From a checkpoint of a small transformer trained on Wikipedia.
Size: MLP 768 squared ReLU, 4.2M parameters.
Architecture: RMSNorm before each block, no biases in attention or MLP, local attention windows, attention sinks, short convolutions, skips across layers, norms scaled by depth, capped logits.
Training: 97M tokens, 6414 steps.
Each number is 50 + 12 x the weight over its row's rms, rounded and kept within 0 to 99. Layers, rows and columns count from 0. The size before them is the row's rms in percent of the matrix's.

# up: layer 5 MLP up, 768x192, rms 0.238, rows 10-45, columns 0-95
# down: layer 5 MLP down (transposed), 768x192, rms 0.115, rows 10-45, columns 0-95
up10 086:58 46 32 54 17 54 45 73 56 67 47 47 84 44 48 63 37 48 54 48 48 65 55 63 59 57 56 82 48 65 29 43 54 33 22 42 41 63 57 50 38 46 38 50 32 60 54 45 62 42 53 56 57 59 50 63 66 77 48 49 38 35 59 54 30 69 63 46 51 48 64 54 33 27 42 50 49 54 33 45 63 66 52 33 31 40 51 56 50 68 38 49 41 60 36 37
down10 107:41 38 70 53 48 46 54 51 50 47 46 50 48 59 46 57 41 61 66 55 48 55 75 70 59 38 61 45 60 69 44 42 33 63 37 50 49 31 49 48 44 57 45 47 60 30 39 55 20 07 59 54 48 43 57 50 35 54 71 40 46 37 44 55 62 57 70 67 47 63 63 40 43 44 46 36 49 51 43 75 55 32 47 46 25 55 34 53 33 52 44 64 44 49 53 47
up11 089:39 51 73 35 61 36 53 77 71 48 42 40 56 65 59 55 37 42 33 53 42 72 55 27 49 54 43 55 49 62 24 53 62 44 28 47 39 68 32 36 47 52 44 67 57 72 29 49 47 50 54 36 46 65 44 50 60 41 38 60 48 27 59 55 59 65 55 48 65 35 39 34 41 55 57 53 36 59 44 51 55 70 58 55 51 58 24 44 42 57 40 44 49 58 37 74
down11 092:45 45 28 42 55 41 39 61 68 45 69 93 64 74 59 37 46 49 51 61 49 51 48 50 43 45 44 60 53 54 34 75 51 44 47 36 50 68 25 56 35 55 31 41 54 53 30 55 47 51 52 54 54 50 58 44 50 69 50 30 55 59 48 35 51 31 57 52 72 39 36 50 70 61 67 36 38 36 63 41 41 62 57 42 33 53 51 54 59 38 41 45 48 19 51 62
up12 098:58 37 43 65 67 66 53 50 43 60 33 49 56 48 52 41 47 51 62 57 17 58 48 47 47 39 58 41 56 47 55 40 47 64 30 48 39 42 57 27 42 45 64 61 39 59 24 32 45 38 40 53 41 45 48 64 47 51 37 59 56 23 64 56 45 58 36 73 54 45 46 56 43 47 55 43 45 45 44 49 45 59 44 64 40 44 29 55 52 51 38 53 37 45 56 45
down12 113:40 40 57 50 53 45 43 55 45 42 53 31 59 57 46 45 58 31 42 57 56 34 46 40 63 46 44 63 61 49 28 44 52 41 59 58 53 56 48 32 73 70 37 31 61 39 51 31 64 75 26 40 50 49 60 46 58 37 46 51 47 51 46 35 38 58 47 27 73 57 50 50 47 37 56 34 56 46 40 47 62 48 47 55 48 36 75 51 45 42 48 30 67 64 54 49
up13 094:62 53 59 42 42 66 38 48 59 51 41 36 56 68 24 53 67 53 51 33 39 42 48 58 43 46 39 52 50 47 48 49 45 58 68 43 44 49 39 44 51 49 55 63 71 65 84 20 59 44 33 60 47 37 52 42 55 35 63 42 23 41 49 53 54 51 58 38 35 48 44 48 62 47 48 55 52 65 42 41 74 65 55 35 44 60 61 68 55 44 56 52 41 54 45 64
down13 104:60 42 41 38 66 45 63 67 34 53 56 49 64 42 57 59 49 42 34 68 60 68 37 18 52 42 55 77 45 53 73 32 63 36 66 40 41 49 71 31 49 44 57 58 65 23 38 57 45 44 42 56 62 52 47 38 54 66 50 51 29 49 47 51 33 40 35 51 62 24 45 37 33 47 51 52 27 54 48 58 60 40 41 55 29 82 53 52 33 47 37 45 73 70 59 40
up14 096:60 56 43 46 57 61 72 60 39 51 37 38 65 47 47 58 62 30 78 40 46 41 82 50 25 67 63 60 47 41 23 50 59 49 39 48 50 57 58 32 40 38 40 53 38 41 70 64 48 60 50 50 46 54 82 50 47 55 59 49 44 33 67 46 40 44 51 62 49 38 51 51 40 43 29 35 43 27 69 53 25 45 52 34 58 34 44 50 56 78 63 65 38 69 46 49
down14 103:61 34 68 62 35 32 37 43 55 55 54 49 45 48 56 41 60 53 39 35 55 43 51 56 41 50 72 28 58 50 46 34 37 42 49 43 40 43 50 63 76 56 52 60 44 31 52 45 38 40 51 64 38 52 65 38 45 27 54 32 47 25 56 38 59 29 46 42 51 47 63 62 51 59 63 38 53 53 69 58 59 33 67 43 63 58 38 39 43 58 72 53 65 42 45 33
up15 102:50 47 56 49 46 53 51 49 51 50 55 45 43 54 35 50 19 38 42 40 40 78 47 65 63 28 52 54 54 55 57 43 65 40 65 59 61 51 61 28 72 52 50 47 47 48 63 50 45 48 69 47 37 63 43 54 36 52 48 46 55 50 74 46 27 51 52 41 53 56 65 66 56 41 69 45 58 59 39 65 42 60 60 61 39 63 48 66 57 70 66 29 47 50 46 63
down15 090:66 52 46 55 31 53 50 55 51 50 84 36 58 27 32 53 54 48 53 53 47 55 51 49 56 33 67 45 63 68 31 49 34 64 55 44 44 38 53 56 75 44 35 51 66 59 67 42 41 68 58 51 53 70 59 46 47 47 67 35 43 47 50 54 33 48 45 60 69 68 32 61 42 29 70 57 46 47 45 57 33 61 41 50 55 67 57 32 25 40 63 45 57 53 52 78
up16 081:79 34 63 51 46 52 41 54 53 45 37 31 55 47 33 48 37 64 43 57 48 45 56 51 46 39 29 40 53 48 62 61 50 40 54 51 59 13 38 48 60 37 40 72 59 50 45 60 55 61 36 40 43 44 33 52 50 22 52 46 27 46 46 36 41 36 64 62 49 39 46 66 38 69 35 26 40 56 72 62 38 48 41 35 41 59 46 57 64 65 52 43 47 60 51 57
down16 119:62 46 59 52 58 57 44 60 49 43 54 46 63 57 43 66 56 46 78 37 59 55 59 71 57 27 72 24 46 65 33 48 56 59 69 75 46 60 47 51 19 64 57 46 52 42 51 53 46 52 34 56 49 55 41 60 37 63 64 62 55 60 60 41 49 64 47 50 58 51 68 36 34 73 52 46 63 34 53 36 54 34 74 53 51 44 63 52 39 52 41 56 59 72 55 48
up17 096:55 54 47 32 52 59 67 45 46 40 52 56 47 32 42 46 56 66 50 74 46 49 68 45 63 57 78 73 46 44 48 48 60 28 55 40 45 41 54 37 56 47 50 19 27 09 55 64 51 38 52 72 48 61 58 50 60 65 49 33 49 52 42 33 66 65 35 45 50 51 49 50 44 35 46 51 56 51 57 46 72 55 43 72 52 68 52 36 33 44 67 67 51 44 43 50
down17 096:67 62 48 36 42 70 51 62 42 59 29 63 53 38 51 46 48 58 58 55 42 57 40 63 32 62 75 34 45 71 47 64 53 56 29 53 52 58 57 27 51 50 63 43 21 60 51 22 59 41 46 32 60 30 49 65 48 45 46 55 40 32 38 41 34 58 56 47 51 43 49 44 51 36 61 56 37 43 30 49 45 43 57 74 51 51 36 45 41 32 69 41 51 73 63 63
up18 102:52 54 61 58 63 51 42 49 39 46 62 48 49 32 59 59 68 61 69 58 74 48 47 53 48 65 57 42 43 34 49 53 46 42 41 34 70 59 62 58 28 45 61 60 48 69 52 72 62 44 46 34 45 51 57 46 27 51 64 46 49 27 67 26 44 64 65 59 55 51 22 53 52 44 34 49 38 42 35 45 56 45 50 55 33 55 54 44 59 40 61 65 55 78 50 73
down18 091:32 60 40 40 48 40 46 44 58 70 43 37 78 47 57 60 51 40 41 38 50 33 58 67 51 40 62 61 44 31 56 63 72 34 44 36 42 39 42 62 44 47 37 41 36 57 41 24 66 50 55 26 59 53 57 53 48 69 63 54 55 48 74 47 54 52 60 36 33 63 66 53 44 64 50 47 45 66 50 65 60 44 56 72 53 63 45 44 56 62 62 41 51 43 46 44
up19 095:36 37 75 37 43 57 56 56 41 47 49 39 48 34 42 57 39 45 62 51 63 69 52 42 67 36 58 63 31 71 56 37 56 30 54 54 51 53 56 61 43 77 59 39 50 68 46 54 46 32 64 51 35 53 50 46 53 54 59 74 46 41 45 71 28 61 52 44 38 45 48 50 49 73 45 33 47 59 47 49 60 54 43 65 63 46 58 47 56 42 44 25 35 63 51 50
down19 097:61 58 45 42 49 47 45 41 30 63 52 44 25 69 50 60 45 41 53 58 49 68 41 49 66 46 46 45 46 49 58 69 57 45 48 66 49 57 77 55 50 48 52 60 50 30 61 32 40 64 34 59 62 57 56 58 42 33 41 66 43 42 39 43 32 48 78 39 42 41 50 59 65 48 55 58 48 22 69 47 75 62 52 53 71 52 41 58 30 64 28 44 42 31 61 59
up20 102:50 52 59 44 60 40 47 52 32 46 60 34 58 36 49 32 50 34 59 47 42 50 62 56 53 65 57 61 63 43 62 73 81 27 39 46 48 76 44 57 55 48 58 63 49 53 40 41 49 62 55 64 52 37 46 60 64 41 28 52 59 52 49 47 56 62 49 44 70 42 64 78 59 66 63 49 47 72 59 48 55 53 66 42 44 60 56 44 70 43 56 52 56 52 55 47
down20 084:61 42 80 46 46 63 51 33 46 39 46 51 52 59 54 45 45 68 83 68 57 40 58 56 44 55 54 46 61 52 71 82 48 44 51 52 50 38 53 41 45 62 51 68 53 42 49 49 38 46 66 60 62 66 64 69 61 60 52 52 44 49 54 35 67 66 46 44 55 64 57 68 52 52 60 48 45 26 45 71 50 60 61 36 50 41 43 40 33 33 43 46 49 55 69 61
up21 089:38 32 40 44 50 40 39 49 52 60 68 47 52 17 41 43 43 46 64 61 50 52 47 71 62 44 45 43 27 66 62 39 51 55 35 50 20 49 50 42 39 52 62 50 38 50 55 47 87 52 65 56 35 42 43 50 69 70 58 54 44 61 84 48 38 46 60 34 30 50 68 50 28 63 35 24 59 47 40 49 56 34 29 46 74 19 45 50 42 25 53 43 54 42 33 66
down21 109:51 58 60 63 69 64 63 46 41 51 53 49 38 57 65 50 37 45 67 59 66 43 59 50 51 56 34 19 53 45 58 48 54 50 61 44 57 60 60 38 39 62 30 34 61 41 47 52 73 56 50 42 48 31 42 30 40 45 78 61 44 33 53 57 53 48 37 47 66 53 38 79 46 52 40 44 42 39 71 47 43 63 55 54 41 22 33 49 47 59 36 62 56 57 32 23
up22 093:50 34 68 49 53 44 37 47 63 60 39 31 76 50 46 67 37 40 43 50 70 50 61 60 56 61 42 40 59 75 46 35 65 33 59 36 38 42 59 55 57 75 52 49 56 46 64 58 50 57 56 37 72 51 47 48 59 32 41 47 39 44 61 57 44 45 44 50 57 65 49 59 49 53 51 33 45 51 57 62 60 43 55 54 62 37 56 52 64 58 54 42 37 38 66 71
down22 097:39 65 66 57 56 55 68 44 49 51 43 54 45 52 56 28 48 45 40 42 64 51 39 59 47 31 46 55 67 38 55 52 57 62 54 63 27 51 41 57 62 44 20 34 45 48 52 57 33 42 53 64 72 45 74 22 55 74 44 55 66 40 45 66 56 67 39 35 35 42 36 40 47 46 49 34 40 56 46 40 65 42 53 57 61 76 37 35 57 72 45 52 42 56 49 51
up23 094:45 59 35 31 54 63 46 49 44 46 53 43 39 46 45 43 39 76 57 53 41 63 54 36 48 51 44 43 63 51 72 35 45 72 49 43 62 49 50 69 46 17 47 53 68 54 36 58 66 43 45 55 59 59 47 35 64 45 61 53 65 52 54 36 41 77 65 42 70 55 48 39 40 38 57 47 43 32 56 59 55 72 50 44 41 35 38 62 35 53 54 49 59 29 74 62
down23 105:37 45 57 49 28 29 46 39 58 39 40 24 41 60 59 67 59 49 47 73 55 56 35 46 49 34 52 61 38 42 61 55 87 42 42 48 41 60 64 46 64 47 38 54 59 33 43 53 58 43 66 64 54 44 32 48 55 69 66 50 67 28 56 46 53 55 53 53 53 55 50 48 43 61 50 43 36 44 42 47 59 39 56 62 50 59 43 73 36 47 49 30 50 54 66 52
up24 104:49 16 54 46 75 49 65 61 46 48 58 48 47 49 52 34 38 52 71 53 59 68 58 56 65 63 56 49 46 56 51 39 36 57 76 41 46 41 49 54 74 57 46 49 51 55 55 37 55 49 54 63 45 49 46 37 48 56 46 49 67 47 53 48 59 31 32 50 55 37 24 36 59 55 27 42 43 57 74 54 39 56 40 41 55 59 38 42 62 31 57 85 59 45 53 52
down24 104:42 54 66 50 40 41 49 65 40 51 59 51 56 46 46 52 50 45 56 62 48 39 44 51 34 49 31 47 45 51 58 56 37 47 62 54 57 61 57 71 47 61 30 45 55 49 54 46 55 51 52 49 49 40 52 30 49 57 48 64 69 48 60 31 68 31 54 44 49 64 68 37 44 36 65 54 39 63 59 39 45 71 23 58 45 64 46 59 37 82 64 42 45 48 38 79
up25 101:32 69 54 28 40 44 42 44 29 63 26 22 76 44 41 30 51 66 57 53 52 45 34 44 63 48 43 46 54 58 36 37 53 38 47 64 46 53 27 75 52 56 38 33 60 65 51 34 44 48 53 54 59 44 56 59 54 60 28 39 36 51 39 43 58 52 72 43 73 61 67 35 52 41 52 50 50 30 45 50 28 51 67 46 56 54 48 74 62 58 51 66 38 48 49 55
down25 107:69 47 54 50 47 72 34 56 46 33 69 40 70 60 49 58 64 52 61 68 53 61 54 66 68 52 58 52 40 56 47 56 49 55 37 26 47 46 44 54 73 44 57 56 40 74 33 40 29 36 68 51 41 54 68 49 62 34 41 37 31 52 42 55 59 53 71 38 56 54 46 64 49 71 33 65 40 38 72 36 42 38 54 39 44 48 44 62 55 18 70 50 26 35 63 59
up26 102:47 25 61 40 62 52 47 46 52 29 40 63 54 49 66 55 64 45 47 47 53 50 66 59 42 35 71 65 72 44 31 43 56 51 71 55 70 56 49 59 69 29 41 49 74 54 54 52 47 56 64 57 41 60 30 46 54 58 49 44 42 35 63 46 57 65 46 54 50 48 45 53 37 55 43 19 49 60 39 51 52 54 55 49 37 74 65 41 42 51 50 54 54 54 50 51
down26 094:32 41 39 31 51 51 67 36 52 49 55 64 61 50 46 50 58 48 39 52 36 59 28 72 60 28 68 59 41 35 57 31 55 36 55 59 31 49 56 45 49 58 65 63 82 52 50 29 56 72 36 49 48 61 42 42 59 51 42 36 57 56 63 45 58 64 65 48 54 49 50 43 48 57 45 51 41 64 40 24 41 49 45 70 48 61 36 53 62 78 66 56 72 64 54 54
up27 106:58 51 53 15 19 37 36 49 34 43 62 52 53 43 54 68 51 61 50 52 47 34 48 65 47 62 67 54 57 43 70 53 50 52 46 40 56 57 42 41 51 22 46 54 54 62 45 37 52 45 24 29 68 42 42 49 54 61 43 43 30 42 62 45 59 45 72 58 61 56 52 51 47 45 31 58 52 56 52 43 58 72 38 52 57 59 43 21 49 58 45 45 47 55 64 31
down27 090:53 63 49 44 27 53 58 58 39 53 65 51 52 78 37 62 57 48 48 39 52 52 41 58 31 49 48 50 46 52 40 45 21 48 38 59 47 70 71 50 68 42 50 46 61 41 43 41 56 36 47 25 66 52 51 63 56 45 32 69 27 56 55 73 47 67 26 44 44 27 56 79 46 57 44 54 57 41 44 52 79 47 50 59 44 49 68 30 62 46 49 49 50 51 45 37
up28 090:56 46 33 49 54 47 27 57 49 53 49 56 46 35 60 52 54 49 53 70 84 34 64 38 56 52 33 65 62 56 57 43 35 68 45 26 50 40 31 58 32 45 65 49 65 54 30 50 46 53 36 31 41 56 59 25 41 39 43 53 35 55 42 41 49 44 43 34 46 62 46 59 43 52 47 35 47 50 47 59 42 48 59 63 67 46 25 34 65 44 24 23 44 64 38 58
down28 114:30 29 50 17 54 53 38 23 39 69 45 41 66 49 26 51 56 50 53 63 55 56 50 54 64 61 41 53 66 50 57 45 30 71 58 63 50 63 45 48 29 64 52 27 32 30 50 60 45 50 36 55 28 51 71 63 51 53 81 65 36 31 42 59 32 43 51 38 52 53 58 38 67 45 43 59 59 41 63 57 63 63 56 69 46 40 42 49 53 27 59 51 50 51 28 66
up29 101:32 61 58 69 79 50 35 61 52 35 41 34 41 53 52 52 69 48 58 60 62 54 50 78 49 55 52 53 65 67 58 67 35 24 44 64 51 43 40 61 39 41 30 52 46 51 41 42 59 48 44 39 38 55 56 71 48 66 58 57 42 45 38 47 77 46 46 54 49 43 50 35 42 44 65 43 65 56 48 55 56 63 45 51 51 38 68 64 59 51 41 53 54 53 41 53
down29 111:63 61 53 55 55 60 39 38 51 46 51 61 55 33 53 81 63 41 62 52 76 76 70 74 46 30 64 54 59 58 42 46 60 58 49 43 57 50 64 33 49 49 47 55 56 37 53 48 48 46 51 42 38 65 38 54 49 48 03 64 42 39 81 43 39 28 62 34 34 62 55 53 48 68 50 28 66 52 33 34 61 65 55 38 61 57 48 59 60 29 56 48 61 58 35 37
up30 097:60 35 30 58 32 56 42 69 61 55 48 25 55 38 51 56 42 36 48 52 54 60 56 34 55 59 43 45 64 44 45 31 56 53 53 46 64 55 32 74 60 55 42 55 44 45 29 68 56 67 38 54 33 49 39 51 47 48 47 49 42 52 77 41 81 78 31 47 49 41 48 42 54 41 37 15 54 30 51 60 46 39 42 45 58 66 64 38 76 57 48 38 36 70 59 49
down30 114:26 66 58 38 44 42 44 38 42 37 73 38 43 49 63 57 39 40 54 68 45 31 37 60 42 36 42 71 60 67 77 55 36 68 48 52 66 51 34 43 38 50 68 62 43 46 50 54 52 44 53 62 45 48 56 66 57 35 31 38 39 54 56 39 53 53 48 57 35 45 59 66 34 50 46 44 58 52 48 43 44 66 35 46 64 46 59 49 51 58 47 52 55 39 56 34
up31 096:51 68 69 40 46 41 41 47 33 54 46 57 58 42 48 53 36 62 67 41 32 50 72 72 45 59 40 36 54 49 55 60 32 44 72 37 45 41 30 56 34 47 50 32 48 48 27 39 51 27 48 57 32 47 43 37 42 66 53 60 32 29 37 51 72 29 46 67 27 48 52 70 53 44 29 35 58 39 60 29 47 49 15 38 51 55 53 58 56 59 54 46 39 50 20 47
down31 112:48 57 34 44 40 56 68 52 48 50 55 47 62 50 37 50 51 51 55 28 53 57 37 39 60 29 62 15 70 68 27 51 69 45 47 38 49 45 52 44 65 62 33 48 59 48 28 45 56 32 60 44 61 33 31 34 46 61 59 47 68 74 49 37 66 58 63 81 58 51 67 47 49 46 50 40 58 55 54 52 34 42 62 46 58 64 61 67 33 50 53 43 38 39 49 44
up32 098:61 49 50 66 39 39 38 50 30 48 24 51 51 51 31 54 46 50 63 39 36 59 46 27 37 30 68 47 45 29 45 46 48 37 50 59 62 50 32 47 50 65 21 54 53 58 31 63 55 63 34 39 34 53 38 59 55 82 57 42 42 63 38 46 50 72 33 44 36 67 57 52 74 50 35 49 50 46 37 39 54 43 42 60 35 48 71 47 50 51 22 39 57 51 57 49
down32 098:50 39 37 63 43 41 53 50 70 67 37 59 50 47 43 69 42 25 48 34 51 62 57 57 50 52 28 28 21 63 96 52 30 45 80 44 58 60 30 28 49 60 10 49 43 57 42 46 58 46 43 73 56 69 49 54 69 27 46 52 51 56 44 50 59 45 63 55 55 52 54 33 51 57 53 56 54 50 39 46 33 45 44 47 59 51 32 60 57 47 47 54 52 40 68 47
up33 094:76 47 66 45 52 54 52 26 59 35 68 64 69 65 74 39 48 67 73 59 57 40 52 58 39 38 47 46 48 60 55 52 57 56 44 52 60 20 69 34 36 53 32 50 33 58 36 52 51 55 33 41 41 52 49 66 49 53 55 32 46 47 41 69 44 80 47 63 43 58 57 56 31 56 68 57 53 51 47 62 70 53 49 59 56 46 49 59 75 50 38 61 39 28 43 50
down33 085:39 38 17 58 56 45 43 58 49 57 50 44 25 55 49 35 57 65 60 85 41 61 32 61 56 63 22 47 44 58 47 50 43 64 60 40 40 62 41 27 56 33 47 63 53 57 48 72 34 27 60 47 58 72 46 55 53 44 43 43 66 46 57 68 34 48 53 54 51 29 37 58 45 46 62 48 46 60 41 53 47 69 51 40 33 37 53 52 47 71 65 59 42 69 77 59
up34 107:49 60 58 61 61 44 45 47 62 49 38 40 66 57 60 50 54 66 53 55 48 48 55 40 49 51 41 66 61 37 71 50 39 59 42 53 38 45 49 32 38 44 67 50 35 49 47 57 84 61 52 40 36 38 70 54 64 74 85 47 49 56 49 40 38 34 61 60 49 37 66 28 57 44 49 41 53 55 37 29 52 55 65 50 52 41 56 40 64 57 50 38 32 47 34 48
down34 098:36 64 58 68 71 45 52 60 51 50 51 47 55 57 63 55 65 34 58 45 56 35 42 62 47 40 46 45 30 78 37 45 18 57 51 34 54 63 59 31 52 74 77 58 40 57 48 64 34 72 55 53 51 33 20 55 28 28 60 56 56 48 48 56 58 46 46 63 46 54 32 54 49 53 28 61 27 37 40 61 40 58 65 43 26 41 48 39 47 62 62 48 34 51 57 41
up35 097:37 42 49 55 61 67 42 59 74 64 63 43 67 77 55 61 63 20 70 58 54 35 33 29 38 64 27 47 52 72 49 67 62 42 41 61 64 53 38 27 37 71 52 34 51 58 54 41 64 54 64 59 44 43 59 63 50 49 56 62 49 65 38 44 67 48 44 52 57 56 40 61 35 37 51 53 68 45 45 64 55 49 46 41 59 28 56 74 44 26 65 57 35 45 71 64
down35 109:65 46 37 50 58 68 45 36 42 48 45 45 63 34 32 64 43 45 48 70 42 59 59 51 51 47 68 57 45 50 47 24 31 53 64 49 30 66 48 66 61 56 50 38 59 45 48 46 52 61 55 43 49 66 50 25 46 61 78 39 58 51 82 70 43 55 43 62 32 41 73 54 63 53 48 48 40 57 48 77 46 55 51 64 45 49 48 47 50 54 45 29 49 54 55 50
up36 101:37 51 43 53 61 59 56 58 57 50 55 57 29 46 58 43 47 42 25 26 51 44 46 52 60 56 44 50 55 68 62 47 54 58 27 39 40 56 49 52 57 40 54 50 39 57 68 58 48 46 70 70 52 36 52 56 48 41 49 49 52 46 55 59 56 63 69 49 83 65 08 68 34 46 41 36 42 41 53 51 62 62 49 38 54 74 57 55 68 49 65 43 39 35 52 57
down36 114:51 41 61 38 41 54 57 46 59 57 69 57 58 58 45 46 23 38 42 62 69 51 46 42 64 39 51 38 49 42 48 59 46 13 36 58 36 72 47 33 54 41 43 62 67 55 67 49 21 27 52 52 40 45 58 53 57 33 59 52 43 47 31 41 65 55 44 60 51 46 45 62 51 55 41 54 68 25 50 59 58 52 20 28 44 59 57 44 51 56 66 67 44 56 61 62
up37 099:52 59 46 58 53 45 70 51 43 34 50 46 58 34 54 48 51 71 59 34 66 60 35 52 63 65 57 63 66 62 49 58 67 46 69 59 59 46 55 41 58 28 62 63 73 52 64 56 30 72 58 49 38 41 45 61 51 47 55 48 40 34 43 56 19 39 57 48 45 66 40 28 48 37 35 44 31 49 29 46 18 30 53 55 42 57 31 37 44 52 32 53 58 48 56 53
down37 107:51 39 56 42 66 35 31 53 65 63 58 58 39 73 48 60 55 42 31 39 44 58 36 61 43 71 58 12 37 35 51 61 29 44 58 57 52 56 54 45 51 39 58 47 45 59 39 60 57 50 40 63 56 37 56 50 41 48 57 61 46 64 58 56 44 29 63 62 65 50 52 67 71 64 26 48 38 58 53 44 60 59 70 56 47 54 52 51 43 32 68 61 63 39 45 55
up38 098:55 74 81 74 56 53 55 39 39 45 53 52 52 62 54 47 66 40 46 31 42 58 47 49 66 55 51 53 55 55 42 51 56 61 53 68 55 68 44 51 37 56 50 33 33 63 39 47 51 46 40 55 50 55 27 57 47 44 42 29 42 42 60 76 49 48 58 46 38 51 49 77 44 54 27 24 51 16 40 60 57 64 55 33 47 56 44 47 38 56 43 39 69 56 38 83
down38 098:45 52 44 46 62 60 75 50 30 44 50 29 63 31 46 49 35 49 41 71 42 47 70 62 35 64 40 33 63 39 36 46 39 37 37 57 40 49 49 64 59 48 56 57 69 66 49 53 60 36 54 61 43 62 58 53 67 60 49 59 48 61 57 37 46 35 53 69 64 55 58 50 62 71 51 25 61 67 54 22 64 45 46 47 53 38 47 45 40 48 41 50 40 41 43 19
up39 102:30 68 59 34 63 64 46 60 51 45 23 59 59 48 52 32 47 49 62 71 42 68 59 44 33 25 23 58 48 44 55 60 60 45 47 36 50 27 64 38 25 55 36 59 31 51 54 56 46 43 47 51 70 40 51 23 77 46 52 45 30 42 46 71 62 60 37 49 29 31 39 21 41 56 29 36 41 59 58 39 37 67 61 60 50 50 32 63 30 64 66 34 51 58 54 39
down39 119:41 51 52 47 22 39 46 55 60 63 47 48 44 49 42 58 60 71 58 72 44 50 43 46 55 40 19 49 55 44 64 65 44 55 52 49 45 47 49 30 40 55 46 52 30 56 43 69 56 43 49 65 69 50 65 58 42 48 74 42 48 52 60 56 63 50 71 55 33 46 47 29 38 45 30 51 49 53 42 47 50 32 55 49 62 51 28 70 42 84 63 55 26 34 74 57
up40 102:58 49 31 64 76 54 53 40 59 60 62 40 47 44 60 42 62 37 44 25 52 63 70 51 37 39 50 51 39 33 31 53 68 51 56 46 58 66 33 34 52 40 57 64 49 55 42 56 63 59 36 55 22 48 54 64 50 55 48 21 56 37 31 53 61 52 34 35 47 51 68 41 55 58 45 63 19 50 68 43 50 31 61 53 45 51 41 22 63 25 59 50 54 48 56 50
down40 101:47 44 54 54 91 55 51 43 47 65 39 41 29 23 60 55 52 45 55 54 50 43 53 57 39 31 68 50 44 53 56 48 48 57 58 32 45 72 53 44 56 70 55 42 40 63 39 61 46 29 56 62 40 52 56 55 57 47 65 46 55 46 69 38 68 62 40 40 41 62 58 32 57 39 65 47 65 56 52 54 50 61 44 39 63 49 46 64 33 50 47 53 56 64 40 25
up41 105:57 42 43 44 60 53 31 46 33 28 37 50 74 47 54 47 50 43 54 54 46 56 40 59 81 58 52 66 43 52 59 60 54 44 46 26 41 68 40 38 49 42 52 52 45 46 67 40 61 44 55 47 54 36 58 34 33 59 64 56 49 24 57 46 34 54 40 34 47 40 56 63 72 31 55 48 41 74 55 62 59 63 55 44 49 55 50 41 69 33 31 47 60 41 53 44
down41 098:52 72 55 71 42 58 58 60 47 59 48 17 43 47 42 56 64 64 64 46 53 25 37 43 39 77 48 48 43 43 54 31 46 49 41 44 25 37 62 67 46 60 52 43 51 65 51 43 65 54 51 69 71 43 45 62 51 44 40 31 51 84 50 63 69 47 65 84 42 48 59 31 40 53 34 40 27 40 42 40 54 54 49 58 71 51 54 40 38 55 48 57 53 54 48 40
up42 101:56 43 48 44 61 55 51 53 61 28 56 56 48 25 50 70 59 49 33 63 62 59 63 78 47 60 66 54 52 50 76 46 45 67 40 43 60 60 59 57 33 12 31 67 49 51 46 41 43 68 52 40 42 53 62 50 73 67 45 57 61 32 41 50 54 51 47 52 37 72 47 41 33 44 44 52 68 55 59 45 53 59 55 49 60 44 37 45 51 47 66 46 22 50 40 51
down42 099:60 57 44 44 47 39 74 28 52 52 82 64 64 27 58 48 42 38 52 36 43 48 42 37 36 62 57 50 32 58 37 32 43 54 44 36 63 30 53 52 53 59 57 50 44 54 40 50 51 42 46 55 53 50 46 43 57 41 41 42 52 52 57 40 71 32 51 45 43 63 27 28 78 50 43 51 38 60 67 35 61 83 39 50 43 38 67 34 61 70 61 63 80 52 41 48
up43 101:72 52 36 56 36 61 61 51 47 64 62 47 30 47 34 59 26 49 31 57 68 59 72 63 63 61 28 37 46 68 63 72 46 42 47 61 61 49 55 61 41 51 63 60 47 45 44 43 48 49 48 61 42 37 27 45 65 53 45 44 70 59 25 40 29 61 57 52 66 60 45 43 44 46 44 42 53 38 39 45 55 60 36 28 50 84 54 39 42 42 38 48 48 48 44 56
down43 094:61 46 56 37 43 42 47 52 39 57 62 41 38 56 40 37 44 48 47 47 50 49 49 54 31 37 37 40 26 46 45 54 41 17 37 43 60 56 57 47 40 51 46 83 48 40 68 42 42 57 68 44 55 68 55 47 40 34 55 53 41 49 57 20 27 40 64 48 73 39 74 59 53 55 74 61 52 46 29 24 58 61 51 39 33 60 47 51 45 52 41 52 49 67 63 59
up44 105:40 40 51 17 64 46 43 57 67 38 54 49 53 22 58 39 66 39 48 44 68 43 62 60 33 58 54 51 59 63 47 36 41 41 30 53 47 51 64 58 51 65 18 53 44 68 35 65 62 44 36 28 49 62 52 46 51 49 44 50 48 24 15 53 65 40 43 48 58 32 50 43 32 38 55 39 59 52 59 57 51 55 48 65 42 51 59 48 38 23 52 47 39 50 57 42
down44 080:50 52 66 29 46 47 38 22 56 35 49 59 66 31 61 66 37 52 48 56 43 62 55 48 51 37 60 43 37 60 47 69 57 47 32 34 40 38 62 58 43 55 54 66 44 46 66 40 57 24 35 36 47 53 50 71 67 71 50 59 33 43 61 48 38 49 75 49 46 47 70 50 74 49 56 39 38 58 62 64 39 75 63 35 68 57 52 50 39 37 41 28 34 50 56 52
up45 097:33 39 45 46 47 62 36 45 62 59 28 55 73 69 40 52 36 48 44 48 47 60 54 38 35 47 34 64 44 80 75 44 53 58 43 46 60 58 39 53 44 50 56 51 41 66 43 45 41 48 47 56 37 45 49 54 56 43 36 64 46 60 49 41 46 45 53 64 49 67 38 54 54 41 53 55 59 31 71 59 47 47 69 71 44 60 63 72 47 52 39 52 35 58 27 52
down45 083:56 35 44 35 49 44 47 68 67 59 63 51 46 61 61 58 50 75 68 61 37 61 54 44 52 50 73 34 37 43 32 64 86 38 62 44 59 58 58 64 53 50 49 53 59 39 49 37 56 37 47 50 32 54 46 33 65 52 42 51 54 41 63 33 34 36 33 71 55 41 52 50 56 30 44 39 46 56 48 41 49 70 66 49 48 40 60 68 53 45 48 53 52 50 37 37